python train.py --num_attention_heads=2 --norm_eps=1e-07 --qk_norm=false --init_std_qkv=0.0625 --init_std_down=0.0134 --optimizer="muon_variant" --max_seq_len=1024 --doc_mask=true --train_tokens=157100000
Each number is 128 + 24 x the weight over its row's rms, rounded and kept within 0 to 255. Layers, rows and columns count from 0. Numbers have three digits each. The size before them is the row's rms in percent of the matrix's.

# up: layer 5 MLP up, 256x64, rms 0.325, rows 202-248, columns 0-63
# down: layer 5 MLP down (transposed), 256x64, rms 0.169, rows 202-247, columns 0-63
up202 113:122095125124132150072114157156102119134111157110137098146095141110142149166134113164099152093100133149133100074076143135100118157131115114141150113126119106106128138126118195129122129121126174
down202 125:113139114129131156101119114146153134145127163114132126146081149093130127077118145134095139096169108158129136123175106116132111115112166088187136145181094102129129115179124143135102147131136128
up203 106:142115135137110122151087128156099146147118152139168096173118137100072134188150123134095142111098152173110134119123103168110129142136079129109143152133150124159111109142094132137105118099102128
down203 128:157129140116108082125118119151098132131132072112108134142185149116087131134125134127092148132109139144106214110134144130089104137096131112124122090139139116084141099136091127122123123145108151
up204 093:124101141162133107125122145135139138109180122135156159108113181144125123111127114110103074108109140119103126097122095127160153162152069145117155148128168104143117092119119169169111155114137131
down204 083:149134089124090147161144107116135139168117153138173178138099114147143119160139111091131145120178117137116109141119125152153170142139106143135122127087133127136144145118135188162128101163138082
up205 104:116122150108095125189146101142127105060125160149160130190090105094090108122136143160104127116130125098144129109127119105149135106114124114152092103145126125121105119124124142114141141084105093
down205 094:145081173104093126135169084125142154146133129110116128122100084100099126107150130116118125164117105112073117149092154187149092148132111112113105096151129138125118147146111106161144118135138126
up206 076:116112123093097127117118126108144129108124138162129131131169107126124190148171135138130104130113118170102138092125155092137149136123108147122111093106122075174144153144091140091138146095179121
down206 083:126140139150122132165128149132130128144109148096106156137078095132149089130113116132109151117093131098161098148149122174122145118146168101148182099172119162119103093105123137182129114147122145
up207 096:144127156158090086089095087114167130106115104159145112116089148131131137178173166125147136142134131141120134140122125096111095090078126144147165149162106130127145087129145144145113137124124133
down207 099:119119122091148120107118146166140173139135141135141126130108092115124102150119174155078145148109150105122119148140078096151113098151117145118161100111108088096144153133155172112097159110108157
up208 103:170153111136083152167132118149155097155086119110091143177152131105135096116133125161155156109170148114113101127127106189117149129126135136126090116126133155122134164106114111114133135127083111
down208 100:122124138126137142116180114130087110107103124117126154152078091095117117112116111111149121134163127110128115089098122098115168115121149173140139091149123114142162081111115078129165172150124131
up209 116:111134132114103106129088132106134098145140123143157136133157154152099138140104097131092119101120188195151097135083154157105109131121104137102095113138130120149100151103166130116139139151109088
down209 110:146093159124108132130118134088125156166106125114166148132104149152085121126155105115118129129135155184128132077144110162119115095076095149098163096112129116130123145135135094099110141162101115
up210 110:152137101112158090150125141151140102094138154115130148181154155130115143111134150145168142114093124120136157160125086152125136083088147120097123136156139127089107110105081140128146152130131075
down210 124:142151129128158101137142156100170127106130138098141186177119116105114137112103089146128168129091126105109105120135095122103155091167130119109097091102116134089118086103129160104146133147124123
up211 099:081121119165106102130108124126159147131117121175173136108132139106181163101154106124149113114142113105154118104148119146137086131159154139103157135102150085123071152106125119094138101128121106
down211 095:110160140136128154158127123144104148135145083089134143141156094097128096118138108134096148158132141139075153140115162138095081100160162122131099130124119105141141180174117113171152139144134139
up212 091:191122153122144130112151128135118094126130133119141104145127153103113157113120143090110168153130119161124099128131126134118179104153091132097103083184137129122081142122123135180109099093126133
down212 099:111133105162132120149145142120134167153123119109133162110132138136121102130133136167136133147108137140110132121095106153103110135094116130153146120101117151108096205190166097118100168137141079
up213 102:126108074126159107095146132132115146128105134106149118135097127103116151122162150191147131149133120147127147142111128120152152158145154132112120120176141141150161080108163144085116177142164101
down213 084:151106154102146159127110135107089127136157124117140065114114144170129069128129110146153079142122159152129091111114129100116129149087098133122133098103117098146117089128124109134151160148155156
up214 104:133109152159132153118135106130153133043145133169172127145129157150150120132127155101139131113082108143143129141140101078120105151075154156141135123104142134119144146145122126109126162087134155
down214 112:079143111125092108128124116165133112138141158105103145180107156080114153123096109101138173170104170134135158109125130100080120127148132102146141123125100132150112106105099128114121111171108141
up215 113:134107161087145160128150114125132125147118095149116169119140094172112154126158119100113110087136121124116144168098117117109158126149158100138108127102098160100103113126146126160147182136082090
down215 120:154109133126125166126139141141169096106106091128098114111111177182120142122103147111084104135127157086161093161166154115093127110123133129125119132159104127136129129098169167135111166135116120
up216 086:118119148098094079104128104140084131131184117110091137145116078133136106107143106132127148117159085165125152113102135120141109118121101130111121100117166119123107099154127102106128110104062137
down216 094:090136109131141149143174117103116121143110160128138085088129157110129125150145102126083119079135164116108121147117138181089127116150157132101153087146115155158167142116119139126109099157162125
up217 103:165118152169154105131092133130114131090165131144120117118109134104123159126160099138087129119085149139110138148124139120146204112158099111159096123085139126092121165133119100113152151122128114
down217 100:179145141165164137131133088103156156138149114121125112171149106099120121137120145090143126124134164125115121130135147140127135061162161120144153100109131098089122106169143078129147148160143125
up218 089:146124133134114129092116144167154162127125129159107134132069142104126123141148173114103150137128106120140102097098079126151084141129088165135122102148079118158155155167112125128146165102130124
down218 089:087111158127142131162130156113102134122165108096113143107109138153155130100086121108149127112142111120143119124158112113096091118076154150105131138097122135153056129129137171160152097147134100
up219 095:125159140121117125118104107150138135108133137156112106144137094102121097123092085143147149130124110134143091145119085194122119110133144101101139159134161164082153153094163120086125178125140135
down219 105:131110120150125117105126169128105149160148162133115147109079126136160132129128095068114128155157121085106166097140163113137141126103174135139168151106118123172149107125125146176099111135119121
up220 098:137158117117140109159146080144162123116116144102138156134136097137120140154165148120175108116107140137100123115171138104150145156130145081102154096090129073123133133146128154164145131088090154
down220 092:152115107137125084097132174139121124105154141137127116087139119143107120152119169139124120143162146107096142153128113159168118124160125184125165119159161177150114148130111137161112157129108180
up221 105:140158113116127110101125091119121126154106050167151080131102147145171116106126124105136142152102124123131132105115156130088126170142127141159088133151086127122131117090107110147114151142087124
down221 091:133096121116154131131135158117137118102162135127121125136164137121096128163145100133165115144149120089090102132102132173148142061102103121084157144155090117071110144127149105117109141104114117
up222 107:158100100101108170094157157139136143137119079126138095097130134093131162123140133107132100124091116172141165163132122117133134109135107119135123146129104085152145105125109131151069185122144123
down222 113:121165123124136148112147119176124155163129107135138105179114143135117180135124128122131148116111109119139145125118112123110167119140105149200119123162106092120115082113090150109133158163167095
up223 087:118140171140139118112121155103116154134109098112126146118095154153139170138129120118087136131178120079135135066114141135131074108112156123096113152101122121112144118159127130080099161138101156
down223 091:099132109127123126159102117158083116175132151144089125114104130135126087091121142147164111158104150102110123131149076131152131148182112103130133110112139173137124154132155133122119125129194108
up224 089:122129171173059136092157107157095105112124146155108127107131116146120160107127105102109118171078137132153146112133151157150137138098104147138132156145151090101104129129148134146100134139125165
down224 090:104127113133162097142121126118142109159161108148134119143110093141114121144073120175137160165144134124105134140127085126144110112131169118160088140139108118159172146169146168137152108121182138
up225 093:108132122112134121131114084103163138092154129151125116124079091132129177115123134110144147135105093152155091145153116118105162121085152117084125119136106107172137165128130163095138112106088158
down225 089:138153137077153126143161170155122123144164130147137139140163154115131117106136102167155096157114115145130140157125105109144126129137152133183120106120165135170121114124078112186136088135119104
up226 107:118135127179121181135130090136130092148174148124110148113104136102103139109151143132147151181133106146116139127163129113130111151103125124144151135122183153122201150127139102096146158141135121
down226 094:110111137142132130172134154115154150158123129137117170145188161131133120125116148150133103099104099139109157121144133142071136153154127103124128143142142135152070177145124135105082095084129122
up227 100:129086162149102093153080093100116093143118107103128144138108130123167142120168118155119106145162146096160111166099123142152117152113156091135158116123107100089099136094109115109140156137139115
down227 085:131124084100184107094153181103143116113172141129147111102109128141136142101135142134122111152106142069105151142114118143116101120107117145143119142098139150158103148156150147153118133125116195
up228 081:107114131140150101149104150135118112105125128146104137168120162093127131129157135131108113165104098135162151120181165122148171157128120099108082110086164132161161129084105091121136129153138146
down228 086:128141158115150102153152134169153127132128120104124144121095106169120099101113126155097137127133148140121128080078101100126095119086164097122147131109088064113116117164144137118129114101121163
up229 110:096131149144135130137148131134135136120183158154116101118073145146145148178129150104136134117123132129192107122076156080096086117117153108116132116123099119111111122134131164129146161130090122
down229 095:142100161155139158148170116110113139172160125132103097119092124104115144119110169096147129097098145120132113136092155123122166167111123126093166089146151134116104107116135116147098087128083134
up230 093:105103086098151096143120119129134153161112100122143139110154142086145132140133123146125126096089132075151154138094148155142112121149110172143152154083170156105159097147096117153156109130115131
down230 080:068108111139158140187143144120130128158141131125118088123103115135113121091140139180147161133145103143135102165146086174125122102112161151135132117119079146167099122126094121112124108126116123
up231 089:120139196115081130123129138143150100143163147121145117124148109087117157084145102192138140098166117143107128164099107104121112126146149161116109156100156143140131132105141122120093156150134116
down231 085:128135121118137125163132147130127124151159115145186125158121108187150115093110137116185160153138159123131106126100114158130093156141159182116148122132128162118133165155131150149127104084106119
up232 093:114108128145143138090141073146140176162110144118141137147148146166120147109152129148127177112143128144101113117089154118127119111129109145087151138101170183121150148132104147174094139162137125
down232 109:131125096123117146137144156137103186145146116156133132113117115122138147176108124147096093152114079129178146119189102128123124131084131133141121126127074133146141136179122123125170094137117113
up233 095:075151104103101131142098103138103146101127115157147130112144121114129089128178156107176116125122089114113108126105139088140149149142139137138145106159115180157138099070154129109115139152145143
down233 107:125143161116172107131125121141126110115118149146098119152139116144125116162117098179146132133112159139111053103166148117126115140145154152175133132137128134102121123108127082120146094167174088
up234 108:115113154128123126110132101122123130113138147169151099125130170160128173145130095127113133148116096116115174127129118099084191179100116152192135103144134119137086125143104146133145149128105121
down234 094:167092117144122121134160079128130111141205157098159107122132129137135118149112095122133107118137151101102135115148171137117107149094125126169158087129118164137150137132136110148124168142154087
up235 096:143137139123091129123060144084156143116156141056127121116130116113158156141130114155127144151079118103165128174140127176161143147128117162123109108138140132126128137164136098127113093126123129
down235 083:124136129109143102175165133141133090099153163192121133136140107158093125069127135154129149182120138110077118125112114121093134144125147139133127150139120169146118093141147113120163149138138156
up236 103:129134102175092088139124124110116082114113158129138114106149124118107089083176123110111096071122144192150143103111152144142119144100135111140105140107097124090132130151115135118110125152141144
down236 093:171143105169107128155115078080145101125146136115162074108170191131121119155120116126157130115117109178118134137169155141134133117114149129127104121111118108112101167122097122139129148107114134
up237 093:147151094121092118137084141146143127109125112126159105127135145152146125121108111124093147097179147113145179160120149111092088100126067128114161134083146115133172149134115125129096097114130119
down237 087:122169112110152133097150131124114129177109120120146150119116133161119133110072149175166169114129152124122147112084120115184128120116171131176118153121140125142131131109134174151165132164126130
up238 108:111129158122135110146098142149149118132158134128140101124158141134141137097102113095118138090171193131127136149111159107116153149156131143101113152151133073085166119158133142123099105106082095
down238 096:147101115150184138116141101105139121132132162148153157155110186163140184157136144179120122162120102121126119099127119091136154139107114108155155137108152102146143118145095153106161135144133107
up239 090:114128117150106132100143085147110146125144136118138116082155123118160129091163095133131133079151126137104168062077153116120202093132116111139140147106123138145127140119121137120126109146140147
down239 100:135143155117148114149148126156140133176123179125149115103095161138138146089104112149099168126132123148145191139148088131143075157115120119161111117113142097124144119134133125115109069101143133
up240 091:138129071124125134105171164173140131098094150146123094080137152129149147136118144121104162106111132136174112144137116159111164097118081089136111114116129101147116134106120130114157112085108142
down240 095:163156105135110122104145159096172146157126168094135185140144100135131145121115150127131134085097093131103137155145134149154104112111140153096163155130113119104107178160150143091132113099131131
up241 102:122141177095130150180135145153149106094160126135092108146087143123159167086116129157136112110125121130138121158154116147131137123113103099107159105122114110150141121105173127113162186153110156
down241 088:125143154199140123152093135131156144111166130171116133131140098120154092133130145163115107115100141143101103162126086132116116151103138166150175139114157139114122158102150133103109120141172157
up242 100:124137144086107144100121078101130124138117192148091093141097130153118129143117145090082138108151103144139119120106163137142125100119122132176108106133092150156110136100115150158117163166141117
down242 100:113108109130129132121117139149085165134090107118147156155179153117105115117099168140077116141123158150113103093114123150143095102125121105125105108093128102071137111144101134155123131098173146
up243 102:141133098108147142145115153141165129108090083108091124114118124136142134140127115098112073100148099132157135131128120100124118097123124165124064101076080152093116147094142121120125153143134151
down243 111:179141161108133143127118109128154111141162153137121173125140151156122117109121158113179138117113139125121108148095137093153103177151142114115108159144165157165142122080114114131144125152163080
up244 109:148149121126119133100135109120203146127151128114161130106165111140118138104124155141131133149146131125118156148104130146149128135136137153112089148118105129184131078083136136077085159165095119
down244 126:169166114163103101119163111140160072119091125135115120138108111079129119137086088117111136115112144146107111129105117134108099131090134129102081143123141075118105152141129177132134129112104120
up245 092:130140110084151119126119093105123127130138141073067105105124121161132133136122146098129129099137151101146153101072115144136137133170155155070123136109090111150154103093143133122142111154107143
down245 095:122175161111131177144133148139152143135103146107116099148103144173156091124111133125116133131102164131073168108151089137125123110162117095096091123120129093100141121135152119108159148118088133
up246 100:162111125151089175130105079134131103099156142149091126131155134123157122119144085133159098117136137145139086163142134128115170076151145117086116161157148112107107105097132123112107130100107125
down246 095:094110145085152102104156147123142150135139145135161152109104099100182129101133147141161178128113126116111100135178111135144137159093100173120161124123078146152122152117125114132153112099121136
up247 109:106131125150132098093117124091128127078158151131145134137126127119125104126152174107175111104108151118158117117106098119069084128140127122119088165082152120116128135169130102097095139097144119
down247 089:129122176122132115126141119097146151145115135088100103164123131153110119106152109145086121108129120133064091096120120142144140097071171107153123152128145138119099179162111112129088127111132125
up248 082:130170136099095163092126137097139109116124112129119144133106159121134143171122134156171108112167075103119153134121133174127125119132157151118144127110132146105088094115175091128168153131161106